Weights of a small GPT-style language model, trained from scratch on English Wikipedia: RMSNorm before each block.
Each number is 128 + 32 x the weight over its row's rms, rounded and kept within 0 to 255. Layers, rows and columns count from 0. Numbers have three digits each. The size before them is the row's rms in percent of the matrix's.

# gate: layer 6 MLP gate, 1024x384, rms 0.0409, rows 680-696, columns 128-255
# up: layer 6 MLP up, 1024x384, rms 0.041, rows 680-695, columns 128-255
# down: layer 6 MLP down (transposed), 1024x384, rms 0.0355, rows 680-695, columns 128-255
gate680 104:100109141101129130068155143150094042219138182138126138168117051115188167130168133144163141165120139154163192150165107092152116155157103140145094151132126101135154140116153112113113165085148102152137111129117165157105175155114140149129118109053116100147106100118140145194127079122072145185082125128124114113117154066164154123096096161135071143120106127051142099147083101123124163145100
up680 105:135141140064114142143143110143131126113105168100144208131172090139100136150143120132149107070121144141174149098106136122079104129163127156114133077141175112164148117136065122151130124147083126117117087097074133157162166119093127085101128136109146151125126158154122137133179138043136059104120132045192143080120052089096154099098089126109146128136113190117172101099122070108186156137143
down680 106:170152131094131124130121157094139090103133157066130137142136141176120157177187079133142127069160196180157121157161162118102157154121118142102105124136148106171138162114157093134062069102127110093087108113092095123139121129110128126154164128171079103153146115148170093123217103097129093110107132087097132163131114126126163113064107115145149132107105150082135134123097061136122168133154
gate681 097:118148096129153154106136204073107118153186170152123132077146178108099166081166097128130117101081130121124194165188111137173145135146116128158114052146118116130120175164147131101126128057141137086170105089236111104115143091134141188117114155075127121072098145123099074138052105120139180155153147165093145132099047109125159137113124148100153074125092151027142137048098098127190138136111
up681 102:076087132153131117122173060139127131171128128095130150156083092138148146092118134110101168136157160139170106124116143128147146125110145142141146129090103116146133111112156165129131123116091151176119092195086160109187122191078079076149116133123065120142142124083120113169145126086131069135096106125123111146164166098125065079103138080098121118130119104206098117199138140115136141091148
down681 102:078119086182109081105114151053109119170161086153128139170156170125109091122114174165141161051087112089117111135146124140146107067121147155151140103134133149148146191113131092094121066135120144098108155060146121146129198117129118168126116122104141143056136140100145096084077078107144179143146118117094124095083063143128191099079132129118157096122112118079116158058107190198196142148084
gate682 093:126123111144113163121117148033114139131087170154093114144084151167162165069099092099083166105166086129109114070122117147081134170158104084158114151121083132140163130182079137139127105104127148104159121170137103185140157116127169157117129118215109149085110112117170183150133146109119156093094125159156105080119166072100126151144182113133109076123119159180153188164163126094131157147098
up682 092:121112131115157152147151150126158154133098122066119106164142115180119083105135055173175104123108142114121129081126171118107117078140183146129159125095112093192097178128165125144138125125187081131113116137110093095112124118175151073134058091119130177134087083127155084069149087099178142146158094083137148144183152118126107117174105119137113164176093099114091139142159123168129177156086
down682 096:097102112184104130111145103070131103090164156141095112110079198117188190086106184094114160133149077141149101168170104113098181162142139063139089155149152169077149087120123149111152138105079139121185166127130095144197107187133154135129138157113143107150155160141139168113076131158084107074120125154115083125113155109082170181118118127086150079109138109127139145094114102126115159122113
gate683 094:094117093124042140116135167101097153123128151093094098127116150126104127126139122157092106073112132123072094130099155186154101088085142081118141123140189127164095101137097122175172146158118188148139098140128153137121177129072123102104171068111107133149145075162129151149092190155082114160173169121196141127121141136094145148181110102209165104168151158141182172180145127137100054117100
up683 090:119139180113176127127090086109028104117150099097140115105130129128086126170053147109167116155183115101116127076144135147077157103130135149202126091145142159132123183126176122141163126095131176170214159138123120069153136124194133100105098124110171113107088164160152067143109078110174126137143160153157156092046120125104043120124087149117234172162133087155130117136190125122103090092133
down683 091:143124135109105146150171127133201139104132172193110138174118130160167168084168098087072166119114108120175108189098112105155170180162141070111164128133055082130138096108101091105108117142108106057080089079108146189123071194071112141181159177165107144143152131080090163096176147134092146085098126106118110139189119113107143111100151143080010114066096145098142137100112165114182204131127
gate684 104:145082169099182081085098155137138146173139141153104098148159125153141140121127144105134167105104168127165144130147118117129158129126108125132069123143097079114071162093141109067175174155082104086121194063109074107124110154132182140139065174162177143133140135130163120128201164140116134112119114150158141149144165094126099124177138115173169123113052105083129124098155128181136143130135
up684 108:125163148135156159145151087175131142060016113158129129182124102125078124185147154125092124129148135097085105126076156184123127122108104155144166177149131127143134101168071119105136124122129154101174108100124125157093163092132041113167186183156130100091146131145128152108143165131173138073177098101140115099089116149151090188125155096124100181107125127107064085123149157116072164103126
down684 111:068139158118141133058162083120091154194130114144153115183090087176120124087163077205089123152103117107091107068132092137166113083161132170140180093182107126185165102116082080112173101170133175134165099141111116118115056133141080128120144134136100133092118131175073175138078110143128117137143112137099152133107171169101131167093101168099108168128137132143089133168100153063083149112116
gate685 102:107167176117135145128116089111155133128170152120161112131085088147119133046176083091114147177130116163150131139138160162180132121163191095067077054108109132136136105087140152116117151117114189070150204104110155168111108131142133070139136163152163122057124160192105152095144165147138109111110155108129171114148150173147127185163182136108144062095125144127122114138097112071134165136147
up685 104:136065117114109156108127197074151144127183129096136061078118106128112066085146153140112110156120103097100140161132095163198124127134147190165130172111100171144136165115093135158067136088131141093148141109148127191081131127134163146151154098165134134241066140130070092108120124142152155125109094087106078089173126198098090136139144137106116122122127095175121174134134137151102147117141
down685 108:247037081169096066119099099149091092150104121168092124128119078130166124072179150148119123085093121201149125122109058108101183078154069108117099084077127157146100138144131070146150121113097123132130123126185086062131098101118121127155140102113134127112086111109156121160176144104106149181099137180101080139119141120149170126099144105142165119101127152128158154106133117087116090148063
gate686 107:125113117139157164076113127107179094126151117085148208166032164130109159092127109145134191124162111176119087134165106099179122123144119101150134188116157112094129110150104152107118116095046069127057124085110178118132140129082118130117124132145136098158156166164162199180191169130096120196101145121171095082139130134131121089134112147136154145057077077104178152181104134105127155153111
up686 118:121173111114146156153152172055120101083144185178093109157155067155084133092198138159216129112149160120136109119098169144080150106100082116107110205099178149178188128134108193115099099138168114109154136135114131086141087055172173101117128140127081123137152136138128167051081162109131116067117098118076157154169106129066151129156099143110128109073090187119101108168161131130081115164087
down686 116:177142127151081167120128158090148097104160164154123062194138129141079149121124139133124128076124141138152131077134149175126104116162120128122111127106145076084088133121109101104084082144136126119144100143082187140132049075181188056156172093129163126164152074125129133083140121152144078123094086120134161164150077136160147089136078081150169179096158140152144165181109120175071061136141
gate687 103:124109122170103135151092137141206157121144147052140173134140196096073139154146115138150140164130087129128134115133109196133147111148139163124111147050146095148115131154128113079149113143141170164104143126103107114160134173137165158135164145103099188096133040150205149163219126144070081146119079134132139129144162136180115104163102183071116144085044096131118147144137168057136110140159
up687 100:136133158099135110071092118140173099116158112138135155148127138105153100079131148160144146105163094098191134134202121156097090084120096089177099093134141166130136177142144077108157143097124139110154154084098181141150141173138129167155156096157139175111096143130103113178183114093114118159085105104113124187130068161186159134093152200162093116059093105093120145181102124170113109151165
down687 105:200133144122127116146149103094128072121144111115096123116165081107155139127121123124168131106093104151138066169116131116150126123116103174176159096166117117133100143129100102170152219135151108132108133152189124130067110129111146078119132112112113156157116108106109179097157144162081073176154192131108133160129125099138164107098163152145115170087167133109176095166167142117119137123047
gate688 098:106143119159172117083088167126177078140170149117187093091092086162109104111155122115151108175115160170098138137101149077184093123115165126143181125193186128216118125127099115137102146101165125119082118115122121151124068146145092146160185128163120129146139116119104127139096143152109156116110123120152165131141120109091130144158167171084092022133148144085106144129106111073168130129107
up688 099:061127172157131139131075142101124145102074109112097174154166112124115125118086128142092149142057115101152101137144178143138108138118107110061153166102149109120119107123107116149125131109123057123112067186085103105150100119152098119110082102087137154130209145151193204134117102109101125137128106103153113217147081120103148167135083107208130150144111134117147083121063122132142116122130
down688 101:229140126090182176069108166095165116126133106126133080131104137161129098051132148088113153154100131155118101131133157109198114108113168137162166090142185154148157089086124081159066136144188110113104094174077122142109091096163102161181153142105106125144122094130094088180142186138047136122112104152115116153094097142098152167123132190123102072121107165105096156139105138068166090073082
gate689 103:136099105151197142153086098123209190154158099078089140103047180202121104124147059191124142108092098166110183154176071177106151156162137125145115165066099147099155088139158104087153106101117116186113157117153110091129163119150123159123146146146119145092140136138194129122159162165139125102110106134103222163139164136175136161151100208142130096101083099114103141144114142115180162159136
up689 107:139160157135074120117160178155123178059127140091079211148052120079152126095131122149119099131059160082143150147139086133082120143104083096080107183068143035103093185107160111171117123130096102183125122131142168130139142137123104112128142109168133105090175123101183122112146162138054137172149102124046137091185144121139136138107116136120145103106088101133160168157128151120155150173110
down689 103:199097177103132158134149136161099114102128145147105117109144103094112084196134130113080079084102117114170112187107079150168171129154087131153122122071119109117076197086149076133167065136145126101124112097182189128205112118146152074093179104130153098175116123165126141140168111071071164155108104127138160112157119143097137127155119140162183149139129142160189065106112085161146148133194
gate690 100:124119115105199141125118080201112112123111183088174166162106142165133114117112112123105141092169106128118136083151144091126157156164145148106066131179103139121128149082082129090125109120042118176170173158110115118134157134163129148096132170109136134087155109165134206108166138204116152233171107074175116077128132138146046168140136162094107135133098109136116090095068089096129116103151
up690 098:128126120143149112148118139087094097151162155096109144068142208172085123016101140099097150134158135178135135132139159125095084112167154148079143136139151136078085088107092090057197152085110160095143191146193185118163111175161166154070141119109179134127139160157106139140145111134107033158138117087090108153142172084179053125114157125145098107213133182083095099113121123133140142193139
down690 094:144110118143109179114130173108138133102146084115113140124126111086156104151172125097150078146118085093127090131087126131151223146116111121123072124164089166103090109081205114145150117140137129190202134166165131162157080063114141140136148130089062144109144096157104106187132091140140134081117137154132140147112139116149226117189121149137087168115168180113135138113145161125078067075080
gate691 097:110175179115113131092108109126202122076132154181083147177093102127160117084139148094122150062191094138083097165140155117127098156093122180123215102141100169128188113135144157123125158129112146156112132100060123125160155068090090123144152193132094126078120150094159157157148095148102102085112121133102130184191154138173161155159138145149149143099094114128152101152169173135148137120140
up691 105:147101106098108136158114104131081148170138112118139157142214209132062164155116118102097134133134103120163113109124131135092101130178116116100124159126105024161100172146163126133161127133100095129137093122145130194139125141175205155162149086113153130196131123103104113143139129103169157214149102122177118086114097128110155074141083143089048098130102112113085161160172102093123124207065
down691 097:126148129098122140116134090126124107100091155142128174140113034134110123115110116091159132061198135112103088124134114193107054161118118164124213067136140154175154105141151102131108126139106169157099103056103141110130154145096118086108121132120115119101146091118136135132160125121158125107115139149133143216193133104177161122138138142146117158118138126096133121145169163162076178113117
gate692 098:123181141165172092117128121076078122104191193107132146089124129139146155156141100127090130099126109154118099060138098113139133070171123191118137099152189112120103164089118107080131126135183119080099146140175105161172140109181126070170110066088119134149176093106119111081134156159072091109125135169125161137139108083094087102110160150143111054173106172109160124096164129078152130136148
up692 093:115140154133149172162138142085132118117141092133107148135114129178141148175127121132133130135127202131111140171115091090121146148110115126113164127156186142064120160128096102124126143094082092152163139147150130153172169185168144068112173084107103081122111129087152141094142107132088163123104151150146015147131118126124157173105082094131149147078165154107143136079164125149119168120144
down692 094:142074098116083116065099110164148083150116098111134059180103081060080092095140107180110150168093075163142132175081102182155143157077135110118159204076100122106183094089145145162101087145113137170190114119114172129124121103134117163124092177197125154134127078084192121151071139115147114154120125089130118128159163147195131124177129151122119131129100092129127123181172136140119115118133
gate693 105:116112080133079122102188103076245107142130163089117110162041138213110094129099064055134131137131127116172089098156150166085119079152188179114114195153083082139141151089152162137046136152124143154107126135106105143138120054129156107139132142122113147127146153110106147138071100127148166067142141154142113062189166152145092067125104129117225087098098150134095167111159118151106123151128
up693 102:110121142150121176137086087149112116105095117194042115111067150137144140103165151114141151110113179144125120152137193158130097129122104156069155186138081136121170132095117155167139150133096162112122131125129108116142145146187129078139112129111168180123174119078109130120187141136171124133098152105127157071115155146133039135123101143178123140108171125132159117161138186105164120171144
down693 105:180132116132127094154030094115089094201130152109115149105103181198175095115144114143094115167156145121152160126183147107132083146134119120106196054093142081125124084130148164102106137111124079113113109069095106070088094126172102068128083154147150135107116108120102102093161109128153163094175149149117085124144178176133104114158128081135178139118121151158101106148101141145124139132105
gate694 097:149177096165117147055150116145139129109151140119121104131128144148077148109184146118100087153127090108123164124177066058087132143203123138140104132146146100087142123148128127093132161170163165093102085139137134131172092128100138153114138111122150102080113107091119103159101163255118170118151115079034141111132162151082105097130158146143110159100108125112139133236129128168138117087141
up694 096:157148152140088116093167125148105117108137159151187124115054071105137152103138156193077128139089171117082137113195064124189125147119171157144146115099098113132139184116157092160126134079195162151167118115118180115108114095137120086138067125147160092086073095127096089127127071158120163159162130126157097161164139112095128074106143141182100103164136162139163134142096176151117107149114
down694 099:124111116097159110144085190086155147167128127099122136139161111112104167153116127141133156129179162085151139132106137146157125129131087140111121150169100128071112125136109112103063148064129121142117163158104164130107134140101174131135098106125082145127182125164107121110143101103170054137134102146144140119064113138205078145166120151100163131128093086106092114120134160139087151084111
gate695 094:126136146165084125130108108105085149062087124132136135196126122087110100099106117118087168113145125191118165173183121137086158150070118089163199114157161097126186149151131148078152137141106160126154139104120122170162159155089096133172192219151169170142126159141141137155083134130142135111099112062145123130137084136140169115137060168069150099106147149120062118105114105110172159137166
up695 094:162157102101099128108134128175077107117133135142135090134161134065136167116156138117130169122100126161134136104109164129154144092151126138096125107109117093126101110126180134144180100190134145097169133146084135111096106105085154169128133181094128162092138136162139148129126100177115122130105159083131147187118073147136090092154124070147094095176222119164166174151092091080142154106152
down695 099:127017134144102156155109124135123115162135122132127140048067107212105126158144130163149159140109169057131104110136156105143133168096127134099079095133150180120083112127128118104138144103086136120076140129132082143127114135144119062122063091139129129141171125130145107119162143087112140128160154127158120173103134131158174181112140150133072110141095126119143102121208187186093076146096
gate696 097:151113150114096117162187122081096084086126170180126107119140102156204158165145117159156106149090141137165095076074122151187168094138096179112088177077136105075110130134122128101111130150127086101096139143135118115060123108138147099117137128164094132157088139116109082132097166148119107135125100089092074088183156145151134068071187138147138124147119126151100133159154131167129101082124